config = dict(
    init='normal',
    init_std_o=0.0539,
    lr_mult_o=1.04,
    beta1=0.9,
    seq_len=256,
)
Each number is 500 + 50 x the weight over its row's rms, rounded and kept within 0 to 999. Layers, rows and columns count from 0. Numbers have three digits each. The size before them is the row's rms in percent of the matrix's.

# down: layer 2 MLP down (transposed), 256x96, rms 0.0792, rows 60-81, columns 0-95
# gate: layer 2 MLP gate, 256x96, rms 0.0845, rows 61-81, columns 0-95
# up: layer 2 MLP up, 256x96, rms 0.0815, rows 61-81, columns 0-95
down60 126:449547445502454578550484519430481462523518503482552526434481515446454380528534458509479528479516468431441565550479540346640559468391515462524487450498516503469469557494567431485554478547432473507575527546488479517435501458538538463463523508581404480514487535574558435528430505563524590489
gate61 118:497397475486513533548455467484541471397515476474407463494554575489527456505533472410513463515543527407524578576522529586442507515511458435571549348468508462521539560514443477453504433567513568497459567592514553495491551503532508511593490530464521492541505431530527433493567454519447584602
up61 111:555545548529531424472402450507506454516434600581609585509431454591468515468491527563478515581498469482518491414435450388526521450497508467507509521530591442452496465471513535495447574445471489437511389426521410456547430487406511489446456481501507493518445514531529542455509523509397464514
down61 118:503501502503441453536462416502572480478419520538561501495503417576476555395504607518517543551542478513553533421451440424437564486537448483531470526554513383475463521443447539415491578481479518461489453478573435472549526542470540495503454536437528498487406451541587521400519515486372545533
gate62 118:504514493467597408459544434596531428465479528486492472542470470503508480403556510528530444463508480500443496506436521478502444449476583473507475461477540468464543523493436534460514372441550472490547439574454490431662518464544479394453520495538434413552428525531596486498498537477423574467
up62 120:486449555532408597492457466470464488533439459428452554450439581544568485512525571516484556524508497514521429553512507493573626593524472440492594497515526496474499443455523466568464501474420603477456575457529513566402531500481520547550430407454474491514534566494430488495549531487599442557
down62 125:432464532498513449482492377535532448530495485461439520515426545544584543442545614494485530599484530453507474525493465448537522532563503503538559442495487500498595518451463434601497428490505535444451547536467592527528581459520491412534450441492423529600495581586509458514623533465553498503
gate63 123:440483577527456633517520520525571413431485492479490505537460448438429518470573552485462527531473486525556453525466544503417537486575491543500585473560427503434537501510482516398432432569476603515524573478513513538457486493543487465566521424479559496542487486428470475448627451482560415587
up63 125:525527444478479355456497421502434560516456530470486504390469551573556448530514452551547446516563500417486520542503453496594472450430544404537459515472561465557491479472548491579522521450501436456523454501487507399542536468433527458491445566442457424447527459575559502489489527439414578428
down63 126:494514487502542472494527443547585531482403517495441448521476583548531445528467474509582476532559496442478555493430413522605523462462526365514447494477569411496481550499536445561596567446474418538481391563441472505524540489439538473520434514479520501511456476595533431499512542506443617473
gate64 117:575447457449510478470468432502560515545440526406510534475433488458463517432628610477510501607456495556403504510477451516447571483572493426495496502582495477469458520505439520448469417396389474501521463501503442524572504490507491527530489490528559443560509590571478512445480556422520456412
up64 119:448504542565470561489543463517469439509496487545467539581508561598580544512442479554522440378501533448596469476452535480564472502484533527521545456471484480531613437473506398581510478556540546502438503498491566543416539497479539384464454439459462504503467526459586468503606473453496594578
down64 131:554431566540593520464467386503584478561408523407480505489483506525494549430601634520492526557556505513449500468486475516476549479520474471520541529503513545543639515539436433496432423439416470497537412500517503532532577417516478568505440424529528457526553528526499497473526577471535463470
gate65 111:480517531471466582517538477498574439480473475534463443542462548496508460473486580496469550502467546536441516504417500456512562478405511372462480508585483582499528530505479432414516445605419447426448452647548493469441492516549515455446462589448474529410515557476487404503523569483485444528
up65 111:506550512480519632553528540464578487534531481594492473496547483434493488509514511471491560500515516526462526425520523442482532494388463414455483530535487613487489539505484485389530460493444447469498499573537408426377446539543501475417541659439472541389523551492486493479483549512499464543
down65 117:411570460440563548506484604514517485548595473497528536503551483532559550557511555459442509475539518470543524440547475458519497556475447532425433489480445531520453609517443499529663487477483440502573565502602426494437471519517500496510600608521483537418515443514573490528469444495542456551
gate66 124:560528401418479384599498452480470507448411481551487475531545482578554589559495556554579550551435392533598509470559506530500532504544497514419538503493424480561539390486466477467464573520513539481457511506515514474490453480477520500514546516605550425478524598589496505494458475433495547469
up66 117:548491414522494430463501501463440581543476491542520434517543498516592490543494562538467555508457460560550409484621511529477472513555505542383518505476374523530483374552497484541513519451495537480466547492549424482480379477530503530479576594589417429498545570513509534533440458539526512540
down66 114:494484579518500547420581525507475519519555533415589528421429497462492478475511454471435549450518485574411492518472528549486449558514480497516526498412477541431395572496567518609480437500423440503499507455500415518527485526605496537467444551407444544502517459398466503514527545562560434598
gate67 140:511491546506538524526576447538470483444465468462530559547530483490534406551508563472583483646506484484539522457480529529505506431552434397477589380587583497444501426442436524504416525475501525489518476587496525453582586538472455471519495414470561545487421462571432507535480524524561461526
up67 138:498469470506476435471430451547495434507455544525393532412431495509497576400552507553460552411524515530438526593472519503524536516448596464489473545399485461460521536524581455498525458487450501506467554460480503584477530435522545444492509514557422404559535537448584467410534540438406589512
down67 135:464506474481474389495451362511508456488439554461421595452435576545425535489549610546471531494495517459466522538522494474510530465490513491498546499489442490494684448499553508435682510504523495516491512486554484470447496512511565501504449494505479472555537581511589492476563472502462550540
gate68 058:512507411458503471679522463584520504448507453503526443495549521404511446518463524558434514477466483537513471558518513485475515543582579509482521478470449506523539439470465443531452547546530508514590509459513437568481467483597603535635498479546608544468515520471412392573488495523486513477
up68 064:561514424476576530661471494542516502478547516522488503512408489480480482540483534534531575506480425433502569509483584588460479547515493502442477501548533482582500472451492458476445494562448493506562538456468388371491507568579446469514506459541630532414519439447433450529537483540460543552
down68 055:469499476519488488557597516517491521491525534580522519539447428510574545475524561499461507431419443476548551507506581563526460508523545517424446528531507490562557479523533372525475451532496376486534605497443503497499503548533443467415593521503597513458572654545483484570524509527451414526
gate69 024:502464467753492486644506484482488499429503526569515517522484484447449513517485513507556525510399673492568542488485473512468484516505536494458514472633509500487502474512562464454519528556476465466481522490606469394516483455521473479541533458509541499488496539488484504537540480492488550491
up69 025:515512510403469473519494486494508511507508549499500519502474475513533480502466492494562537540208519540482495538517472528486476496449474503519481496704521460482511534542504516448517445516502494422476485481615457358517506556499458521462443519440478522485528552521495525468512500502499491529
down69 013:448487543446473478542450544507612480391464505424499496501530486579463577502523418480373510467415555552530472397471502483541442536486507480485485428459492435492425508561576484473472435569580529473526516437433500415423520518440482510488509566490541511515437473610501497557508453516537476628
gate70 119:478523533511525460405475480478470468397439430484433503527481564558616524501631509438459491560514473550521498467496488494505542408537554489510521463536483402510479563536490499435465437460371555501502477514511550470547571476447456402527513450395523447615519525466543449475537487393549473499
up70 129:519455450537492529536534443593513482542477578505476541389394460449411449479432557552565460448463485407461462626441509446510444510500517463477515492414521523453536452447550419583517476553567462519529519483438432602495513443523538492554451446542543509447479494472534458436481547491385482478
down70 130:483453530522527492510471461608508471481457549420517499520474547494433473463466527532524463510566485461462509547433505392471512454481525440542444499537496438426748477434582479482536423433453471511521444490503466565494539503475544412563390437516486493487524557541548480447506495476491549483
gate71 028:431457518353548555522468519493482528509526535554519497493492526565430501470443493505493472516599361410459478475454453479471456554586500492474509456250462549456491405450474476451475468506513450455485525510515473475532545492486560500541453446521528523519518438485511472574499527455483492499
up71 030:487537479525513517548485543501442519545498542468503541504514480472386501486485548481524651463310346471503491540489516485535429479558545464428524456498536469489521548565564444501500498521522513438541516497430487288486471451506536524514472518509540532507471512519493549474496497580472503464
down71 018:563476458528512461440455559450548539567636364537490460423471437473481487463542422481476586570472474445506509441432550513530541481465521562478549490503464503497552439499536611487553552474433411498480485484485590455511512429503581483524533542579577485463457487531539554482608542546531569476
gate72 110:380518594595576487483464531512550449544505496533516485498489494529511512448493467505521522459451466522551530494423467557489406469501520542568555510438500474435548451432453485471492480482521475544536442552471677553543609414483506382501494498433514570475530483396609534527523521535555496515
up72 104:541481427449464473558535436484536522433474453535417511550524451511537529506522588507429447553512562477599443522512473549478580515505594479579470444512587563579487513484432523563509496495425525595516431473509474580448416479505473536518455534510552463516531505625371490460491524450551461411
down72 108:550469525510545476521575427462537462568458435558416512514571499624515552484520560564449432510504507520541510402433482558516562482407590522536530441535585519524516472500422487512500509531528546542477387486505497482465488427492457590515424517500537515491535394558360493526484534411487445479
gate73 027:492449504415584574527462504497497434540517520527497497445503505407397499560503511501491560538326550603486565500473533528455452520561458554498517418661475478477518486468462486582455477430544527482511487520541459531498510463535491488522537504607589520521461546480417474547523537471571512582
up73 027:531537441598485474549496473486443459486510546517474565430480535465449534500451557497516565523560632421542505486537649525507477494550486510501558503418476451470511512529520441405528501644450540474560564482409417422497558532563479484488585445509528476494483593461488470416541504565494487494
down73 023:425466468536427556557575569577476485525505558503448509545538421440497524495395479473497521446484555524519477575482672505467512492488519519442557556531491562588546454523445495538413539505528464549499509538470568448450565500596399482461632466560485506465486516532534526454554554515524526438
gate74 113:435461473575418557530543438556566523448433539424484600523477623547526423487499497504571373544497508434528556571484472480531486477493522355483476500510510501495476551465455423455515417499512516423536450495465530431477531475482514490573471457476569486489479456453462428421609492514425528474
up74 109:500517519457550445469399501464429400411503571535501358449404434514555566502458521504458497559458444443510478558457476374533482441515485565506581513484565503476521388484529536460459561514483449524415476522489512503533481448569488495582538535502503475514572500431519446495463534399576468517
down74 113:489527478528507491447481442492465420384499565505526457519447558473524473465416507481505451532464447443475523473450436449509453432519484572512553469489577452494673443517538540488555543536559451485487433533463474479523429464600465512528445430483578404511516530477513388479443612425543504535
gate75 136:520526548578491574468488465555490544391445610541398590462565442551559594525565503494520501416500500479530438430489533498508531393444523477536487497543459396494588512449524501479436537532548562516486486535511422482521593470485475443521520458486501504508518508517631391532535522513419521466
up75 137:505419479471491420528497440491549423561474437423555426556327569491471438428505551543440485594540483489462493584453468482514519570587531479501533464527560553476476458502406454523519403471438440469497497496500507521521465523527485540568428510508500421553474500492429552488566511457565482601
down75 137:446431460520448497527538417500561439520472420392552477581420569520512502423589570492451501641517505494526557565436504474476495451580539482458482493558503507386445497537425505449516442503378453496518451545515528548547507447497506476529395510461490417544465452525536520471556485432538474491
gate76 025:488521505529451567494560517484540486456512485482513531517510506489541550491470502503492371487731804507530468498508509469485512476492490516495514474430564488547503477550469504472474495484512473519444547475572449466512525552491529489520501552498519450501471539486507471501496484509484529502
up76 024:583510476516515518584527475509510526498464481506539491489510469555590508540504492514409508588636282401537500520521456501497526488565529507469520510301483509571511495521478468503553505374476511564485505535488496401481441531524496545467515513499482484520517518473514555481462529496456501524
down76 013:427552439530471495400534470569467399576423560517519516476538553493451543521531515488406567514490471541596560442483562489538425594417532451510514460410398517493571542492476421465537522579481501528516536510467501454550544454501484464621476538444551492540575524588533558451494455519445495496
gate77 107:452508447511519447512532442527482472518529503408507563362397506515645488449545554546545423447474537478456480487514492436551505473540544461473576529438528570436449445428467515497593490433451458454484485466597374547566439571510511480509535547551439459459488581469522516494462508467471469524
up77 102:451535446545540490515423483487498470533517441475446522514563504369517586492518470510477503434538465580501489449474528482539467471433530407539518590545623443467374434442530479376488427500493503554505505561482539483484461527509540509493391495472534489493371523474544484383490473426522520542
down77 108:500423554473512519515457540571512536463507574549536529576485411594492453499437601441484493510470520428462525498592496505474576469568493566518488472479472490544708523552499496518594550488483462542528447422530481508394468440515474465533570464511567488522554548557494478522561472565440543504
gate78 037:532533546449460583502482455475537503504489435509561494486579541458533532427480520472470697479537498450467444563407536507448490536582383507558524488418532533536500499502537443533441489456502509517531487479495555574563508443555503564504467607524473526496531549499558428442436506570402537577
up78 046:554424509522483459362525507519475514537519493545479415459443534535509480484476476471453521528343513496506567432457541405471504520480449497455522497608459516546469514459521548487558489482510455511492505498262430593529523464524502469576441449517451539477508530443498516525539504504524449479
down78 032:482489524381527442499493421533521533473529535562473464468463552443551485507561448486516523476521432459500527501512521462596532557496447459580574485568506468534326540429583542462499400455570436526545430585481543537465557462533541537444460547521482473514456571478497477499522477432526408597
gate79 121:559521577523557427476423459451525410518487487518484468501410644430472463507486469421484484552430584556444486519444546502456532444500489489585533540609404555538620528512505551414523404499438487525572463465476511483456484471525565486497514549456519578488501501572496464491585563510475530505
up79 123:470418463509433615505538461609485486363441549461433502480470440543562465469531525583509461519552480456576492519506504422561487539489609442478539430473549450417489482465477472558445527511469505445424494529571460543590502501504471421584438433563463413543473527476580509522510508467504475534
down79 123:487411437545502539459626418534489468414433530461475470477475496599545481395556583573499452535530486514521499483521487417528541555514496436510527479464542482438402498441537502485423485493440500470460477597541475550568562483456475504553380498548496484550474434459611476441589507437494526509
gate80 103:484457557546605541528480464519445502523440524557494479557554477473546608441499517501497493510468484520456541364504455435474489467544505429556434502491475430502514519571600526407526634490445522453497483441479605559473517493457585451509455453422531532502498563439520527533476502480515559357
up80 096:612595504464489445497564574479439492485496434447514529528497514501580544531500516514555500554477413536458437496549460507511436455498562427453488460489501458473399511487479537504588486372491469474405543371470430485461545544416580543410562503507421451506469489486480469466517505472525547612
down80 099:579549406530421477533503609456530452477608529511498523487465529504491388565527432500497530514538489510494498648518541488515516512448506505465566456500550528503340505425416472609506430540543455515520492534491407446526509517545507476480563502555458388475448520529499468489547498544506456571
gate81 115:437506488471606485485510473476599382460465536434506510526452553482570440413458585469573459600524494471490571456420455447541549524527467449431544488437585491508551562475503477527487554569500527563526394490448530527577548521496486495482422507511467492450490418551382445445479525507477559448
up81 116:523493536545406527560477433547483527484478532515426394441485472518507562494569466472492535425481508487551466587494595543479493436517428547541483521419463409520505470527599507456526455407493482429426534500464527437460420531655496485572482568415525376559480533515533520503539474503491485528
down81 117:444476466525499548492497406520537445461479537468473384494500523575524547398609537466527503475510530436528487541454540505515512455577424471566486485448489467531602532504634464418512538505492503436481435514531517422534543493617474421568486521470466335517421502524488502478528463484475559472